From a checkpoint of a small transformer trained on Wikipedia: RMSNorm before each block, tied embeddings.
Each number is 128 + 32 x the weight over the matrix's rms, rounded and kept within 0 to 255. Layers, rows and columns count from 0. Numbers have three digits each.

# down: layer 2 MLP down (transposed), 1024x256, rms 0.113, rows 241-249, columns 0-255
# gate: layer 2 MLP gate, 1024x256, rms 0.125, rows 242-249, columns 0-255
# up: layer 2 MLP up, 1024x256, rms 0.124, rows 242-249, columns 0-255
down241:164224105134096089066153151107119093117095146154115191097084085117091122115096120099166100155189135125163181112160208118149164165136125118074153161098180090156162125111129108114072134072122177139137144131150103132129114064112135148124113137113137106120122138128167134135132119131138118176093071157069083088090160150112129100116189131146153177111092164130169143160181110118084115162101149087111125148111134121122118115141120136143099146183145140096101145158189118142141097098121134130066162157120092087128109065147127141146167084104121154132118084149127092125101118148051168076131166093129152149139160091116120105154138106182091161108101179134167143143093178142125121159148130109149077194110097119110159142079141074163103113172085167093133111142145121130134101141105167
gate242:155056093059140119132111123101124145120089140104177111144098127156095111119176084082123122179134176145105083123175176069151151135120040181138131127178125118144096107088081109116140155163073169095099098144070089135145132096130162075089133137132120140137071175231114147083146144102129136129148149085155081143139110120136129118089109109126142136132145117111173179205149087118132102170123166156172112077112129132114139084115086148128093119131148116136177103133081140099052137152120110102236097130199118069124138130110186132116132161109172072148124080147134124162128128142104043149115180098172106104086167126123133110225140093162144100147114112047129114178106089208141082127074145138109133081163167156181103130115167052108156175151129129123121115092134111118119170158113136
up242:132079110103135087065147066160118119092060160154096102082144174132171209156164157137162104168154152148164120178134145142180096137104111107139081091110166118193095153138135106144124095190147125096136152208141113078100120104160143085126073106154143138142098123177109126144176188135070155134135145083089106078100111141136072127123134125151081132092220128179117126129145097119114098173112073171132115091208113111121095125131132110118141140157079119136179151145112130088096160133112096107154121050116125093129083170079187099099132140114127045120093110101087142154114084093136139133149142102100156096108077169142138129173150066070146186105154141138057061030080139122074104091092125125109116069161148157088143147156134073221159111168111159145116163162130109141071138115175085
down242:136148127165146090133123059118117077143130199197151101046169117123107124084097166159168137105162092079125116131103156172141083125084096176107105130094135124149133098186143149103113126138102149111095101181140126123131182153145108127161137104162099106137108135135135144130122121118149152101133147117087180107149097065083045122133062138145150122142142149088147166119105167126136165065082114149108118081147154114144139255089160089139138058171163151174162175190104120116129163126120148104116129081160140123136105153129119149112149157051099107105162143143135090169165121153152091098133092128164166102089120122101067103157079153098139170134112122117101127173142107129115135090119091135113071164105130123111193156143146141095110133166136067132128131158113085175138091197134078
gate243:130095126121112065160101113135153119094168132120195177120126089136154161074109153069124106133087089117155163121174151085146130144170136111131095133104088101060128151111181084157125080162047127133108149127116149132167118149109166119093103143099136160113085127133122088144099141143050105126118105123111141133188134183203136079113101090169117151054139095091149135135115174130138107126093154184121108108101169144162122103108109188154156135133133098122100112121179140140116116126078121120036128126132128131147133185116110140160161154140114155076140173137154097137105092117099067125123169153170122164184087162152169126101071141093139186109140109104177108195146177147076135132106201094127225166103143183156117132142113142125113101142126167149122124135131130142185154143133142
up243:101085146151146150184129145188107123118093131098137100092181062117150203136129160191049080126118132178133138196137173105140046122146092120178153122111206132131097121245069157127132205130119127125132120087125178109155141131140121163095101175111108124141168099174087178114134100087125139105107128116140140128134125112149161137107126184122105173109172115132144081126103117166111173118112116029095146139092156136070122155181125088110059092121147130121145182143175112117108146133112131165136168130146126144102151133137121135057125101159129120140137146098108161076147120166114085142134123116130171062141135124118084131143120126180092079134150167106187103125120082160135110184077083182140130127149112087155100121122078147138154186113197174131199143135180130126140077105120117
down243:094128105116109148095096169125097169157118179125114127120127134159187106159168139156125134139145172165180079128138111123099166136216116117104115114142164106152166114107104156088098111134123102167157159128113129113132093188112076151137114123141148131111189142116077136098150144138102156134109107140122108096146113177139121134102174152151168101144155120064114139119153094200096120168089128087101074113097132149146140093114140118087125189119131147096157078122135107084124094184096147151165138160161135148128164109159074110080113125102151170176182140128093154098103180124056171116151131156176064081119146127128122154065099155068102057118162106097123188199102150115171114079134139134125092094083134105094117121168158096151150110152188105114109149133208142197119076153075131
gate244:133109115186154117163124118054160076122107177131159151153110123111094178132120201122133135180151062114145164103072157086081119100146129128107102125123179140155140174150110090043164047111138168072101057108131102100109129141144118155110173147124117112081146137138122103117090155161121176074147120132110160082190099115142139155120095155115142131125134099117123079102146093156140143130104137074111128124178102114122132054124105142123175139114150143152179140113088165112115126207100149089115111195147186152089129128156112177118106156115135099151160094130117087132090108163137131116132201113138162104146119082100117124137146161119068188089155127148103137080160120141150113098161081135109133140154151115067135161138144194147153137163171114151113130102154116170150141095149130
up244:163092140167100087135124143118099155120111140175199107159134113116123120141120192097126151212136106175100172104111131115123142119124094060082162140142151125155109108146095082095150076119130112101056088139168137153162040164144156093144149095117139158153074113138169135123155135116122169114148111143106109153132140116129109157143137122046114125087089135166073093105126140137140124120135158097086106150119122157104092096126158125116118142117091132086138098182143134111168128131135163079069116175129143117164135122087118135117149084145142177115082111090149175191119106123091126152165139154132109105173155148107145109113123133173108211120140104139083130108110122136135119115141140096091046107086199101116141131137166167125146201119146133155073100111085176189136164085160128
down244:134089172149131113173192107140129117113085169163117119231128151104119117159131142143148141117152140099088117112123160124099112109183137136132150123114174121112073133091163144123186089095136128115137161095152102135106148133132103218130126097123140138135084148131154088108141119146109094112127150098164117131169072085131094120150141144087092114127087123094130147149152110119122184090143129182165124177105119106090114138152155126179134133067085197189136087145128102155159084122161096091101099193107098126143157115108149160074116150154179154184090123124127073109103125145118028133148185143090167085092156111103088166086158151147096194127147143127043154072118122108166126133127134139155151161137157142074128159078118132133102054162174145125117071177149151171163090107164160
gate245:159158121081198121114125139165114080216097131170143136113107088147167062203171148132108145107130184193125167133127099174154123126162106147207080126104183113144099131104098118134104110091150062096092152147122152155165150117094144182110117036136149096183090140105177116157164205143117091106089147095011113134148111164198135084121092153140090121129127154101085140128104160159070151103114149134138160134172100090115118125106132151094090160166085072149176049168141090119154129138064085114102165099165113135138092101166141105081093156173140167132093116112126147165107116106106103191068135119145167140123140138090166086170096166158178088154108113049152116126141106164064068077080085142100091147153144131129093147125080115130089068193140093078138155077114096122092150121122057
up245:100153177141133133069109174128146101127071155080150107124159181172112140135187104112146044124092050107090182074121140097140188155166145115144086182107137108094080120165106069117156147116154163137039170086144110220127080144117150092079086143111081170166157115159135163145060101136147142145113071179161060085147130136166127166140119114122110119121120054087150131130177096078085105131128134130158177201141152089163131122194124139132118099163091141158149117121181108142038135192070109040198136133154075115162114094074124157143112169138141134129127134106092135155109085051110125151178216129054073227159086139064106096143115116185137132119082139050125154104102131156086145100140113156126170152168137193081143181171158110129062175138127155099123137029079113111079103116104084
down245:164144135143152058131141104159141165183189099174046135193106107122095092134216115139166141128146138128145015079174129128141098140164092135073148128133138163147108122155091084087085107105095199107126128138127080178157163109159111117142109080157180100138063123156175140156123124029109178141113181145142125130189135123152153141085127101126128159160110120189118205150126136178150185128145168144104107148145136114116122191141181081164097132095119106098121202102122124113097126107121098163141126205170112143102121125122104108145138097188122133152102100115203140113125146159147133061103093131203149156070094055149092134078122109119152142098184115093132067085116167093106133124123180135075166144150116141089247177166088168142120092148060106140102143106096176123132144128083176
gate246:104165180195142087093100115112056186122132175097147173129129168138123192162118089157149092078117137136108108174139099149111150109155085109091146119082140124164195108135126167089126130148085132136139159071190106139192164147078096173101137169145110134146160114145168131151160080143139132122182136144145171094128145101102125139127060167093156111071116148150198131138135182186165106164161113103144067134054143075122099145226132133118106168121127135135124118166159151173093162125102102134103153167062122126109042114093066122120075165153100126130156088100125129169171131078137149135109135102091147113133101154094144189150101062160159154141149119079069116226124176215156066140149089111132072146189128112088136137092129151119209119154154108115064028133136140084159065154183125
up246:132225128169122183175104099171152156171165144161117091104170117141175098133078195115116131131119166145139171133120105101103166143095163108077069114161059089122121109127095094162132146103123096161179116130160129144104128124098086132122126180043109212165127163099126112103063190118170100139180132182097121104116113083160130101163126129105167134081124087171152109140126131118098083109078177118177128113103103151176092110156079169100175220084072113197136059166127178128142199113188116117155158139165120171136118130108086145178152169076154157124141137140123096076102149131092085086172117091129177154071133137119117122130151090081171124120087110091142044153189132070159109085110072151116186182138074186160144152190109129144122098127120138105180138122139129104162122112171071
down246:160128109153187114108133150118100095164144152172155184186097058121021097069127079175143068196159105157079037164183159133095078175141112117128159049168157151144135099151059114091135122170137150084141102156146158126142094114140146129173182110184147144138135136157086201134131144148092179137069132156064161086122169109116129160127095181107145130166158089112053148134111124153145111121145116103092146181119149177086082119147124116146092171169107082130125150130159175147138089134135105121079173108139120170117134188138122121103105099108112190129096140126112148133102128145151140120055113149139096081114139129138151137154142104155151120154126080125161097120138084116144110120095124147061148113119098136141094144119080143064158093090124122153158147138185087124165112110106183
gate247:147154116129086188112147082116082098077091140164147086097124134099138132131076135135112102144130160179137134107172092138149096140062090096128038099097133153147142104171164112162117145131183078154150113113078130152090144108087101159148139088182067065149080061175171137142150096129089122149122139187162131110108074190194085175076144140122085090126144107109055119127129131189152096168169142121099150141111112169150126117062146158117106148087146128099055109134157116173144139170145071116154127129141125116135164199224058105130090135129059134183110162101117132083134117072140082082067096137071091144121122099146151096124122135158133129092200098171118188148122093112135184098083149084079113098153137089119114141108180106135130129151095157193100117144096112165104165162166128
up247:134158173126104133158085071097045153104123171163177055164118151107115171085124134108159122120126145123173092094155120123104137094128065127114090115090134129139144131153194117103092110120160110104193107145117131133112157136122152142129150150159088092099137162137141129152136119158137188117147137124148159110048117186151112129167152156093133125128093122085116144167109130183140110151143081116130121129116085184158097123074115135146073174121142134156123141131164116152111103072100078092175098090095150138126169166174085151131025075143127110130142185102152127123138110149144131133097091170107142055084152101064172119124137141152166169122106116125125122137101096121096192111153107082148166073134175109131133077134144136112084105113144170172130109116142146179102155164131140
down247:137110171093177099168109156127187161132157073128104118148156160193139209171144065098120119098171175149106122128132154070086076118126185090148146115154126128158166176097163172128150148139147071113132124095119166174138120105148094080095176108107149091096128120095054129131101181119105127125156159120156119105126111058111126095110119145099132086158146109090173079164171091149156163123121091155146132105149131120135147123121137095190093148171130125152075144124131135149169160149123083099150167161098117165134067129118126179142169093121140087088162147144164135113153144122086135090124118127081130044107188137118090148103157112156129130160128159115098161142126137120175152143109107121090140119094201192130153151169120134134078161084141081132197150098072086148152126150101138
gate248:228096128186156137149133181105090101156121029174131131145144093098118148097122167138139200125083184113170176161167197126146073171074198153153100104134163117178170156109150162147143075168156065100175064168131113147118096134110124122134123113166088103131189170134160125158135141086120067141177127116117073105092097082126149122118133120096108119129182124122088168116091123143117179101133098136152160148144119136161058105131123060157104136151108087127178085114130144084095113126163074109149156092135140097147084144106197114158198126135113120110125143116144144103104123097098111082077082111109169120118111134115129105143150184119085119113110103092092112116138153159155158125136091128146060110106114096124114175173122119131113079119126148123124105134058202092136140140132160
up248:096097191128108189092107128126168153134142175059082185162074158116145116080110119155130111104154110169160051159104138160156024091197031119144124164132177098092105075194068066119101120131114150125158177150118124075131116139066171157107099155123204107195073097136131190105100140093161172159145120108133138141123160121112126115117122128135159157130126163103160106145131069133131121102151109086158090087114158139090176130109122144110125149165118188104090128097123188150203109110097125145099099161067124159128169116168101116078153144141112139116088094144106174110168096102188162136174118146138093099102146079122134179117140134139130175143124116140105144130054148153133079104086134087130180096165171144140162140086176138107096200134085121141178174110122076156107124061128152
down248:144093115072167073153176148150154146168155202117093121156118126101127139142084114116146131097165110108167084147074094135103177072108122162112133118116117087109073107193135136207210100108087122137159181165123136130132099093143153141079115209124120115196105093110123109162088117154103109053129074118117100147088138152075123123094130113174132169089146113073107171156189147082137181151094138126168104162090161172124137113114139126112105110089113158135076137114077064135171103162081159126108189187137163167171120161046106111149053115147143089147125114113136142129153208114194219106104142185113058123108103120167102161132069112182228064107128099121098143138050101132138127132043153105091216113138190083159099110121113116112096119142100148161161127079116080078134126025133120
gate249:131159118132074130109147164115148132081132147147178112147176088153104136125142162164113163127090076170085135132161166114134124172056118167181119137113176057129160192113000119118151111181109131108086141141135099197108172095127172140129115149138168153136147123109141186177142123102104094094128145136130161104153144158090082153154124156126105119113144140099156127135134149123158162084134179184148168160122113059129163160192151164139108131087102075153118120121153182138140144154110079124118153110137112090138061141151164112142122153203173115133133141098137099154081118110088142148147168148183165103148088144157132124177134104127172099105130159118144137111145136132126185144140092165166110139100059114135129176102129112081126097100150143135202143095131160092109103197129131
up249:126137119129130154147148065142135124149127071126153163078104175189093130167138146106110148141194152170131082086113110153115146140146103099078155107163152117123137162120153059149158132146103172181060131165140180138166157112167186123152147132068123121158156131117148038052120122207171115131120135108112164135149119143192171110095123124131134146120123111111147164153155126179107144151132104072081192127125139106135090149146108115090113140121132131122146165120104124121129146090177167158149133135109146136139139151118134154135172119137122109144095152153112130085171085127103124094177141132131101119174158173099144109091132084152087112131072149031124084121096132119140105176121185123150174130092151143111111074122126144206102115097160128094071051040168130159118144115094135
down249:145158158110053091116172148162119175155102137116075069114130131098096135131176110128090116101170105077113133103100103120170131194157105099069093062166132147151141140130174105129185125150083130108139108132144182081171085110136094126144105110129091175105124163133098129100145102106133103135084094151161125095122136137127158110250129141155107114087151093143123109121174157149142154064054128086122141165130118187147088193153107091146167077113111122126119129131155097072138171113101077153107142123083118171100152061126115177194084189105100082081108164104161080172141135095124137118104124135063099099165165178119088115060132134113133129162096112124088149121127155105100178127084161128115134110100118108183135109188109102155152162128140110096150092174152128135110151079083105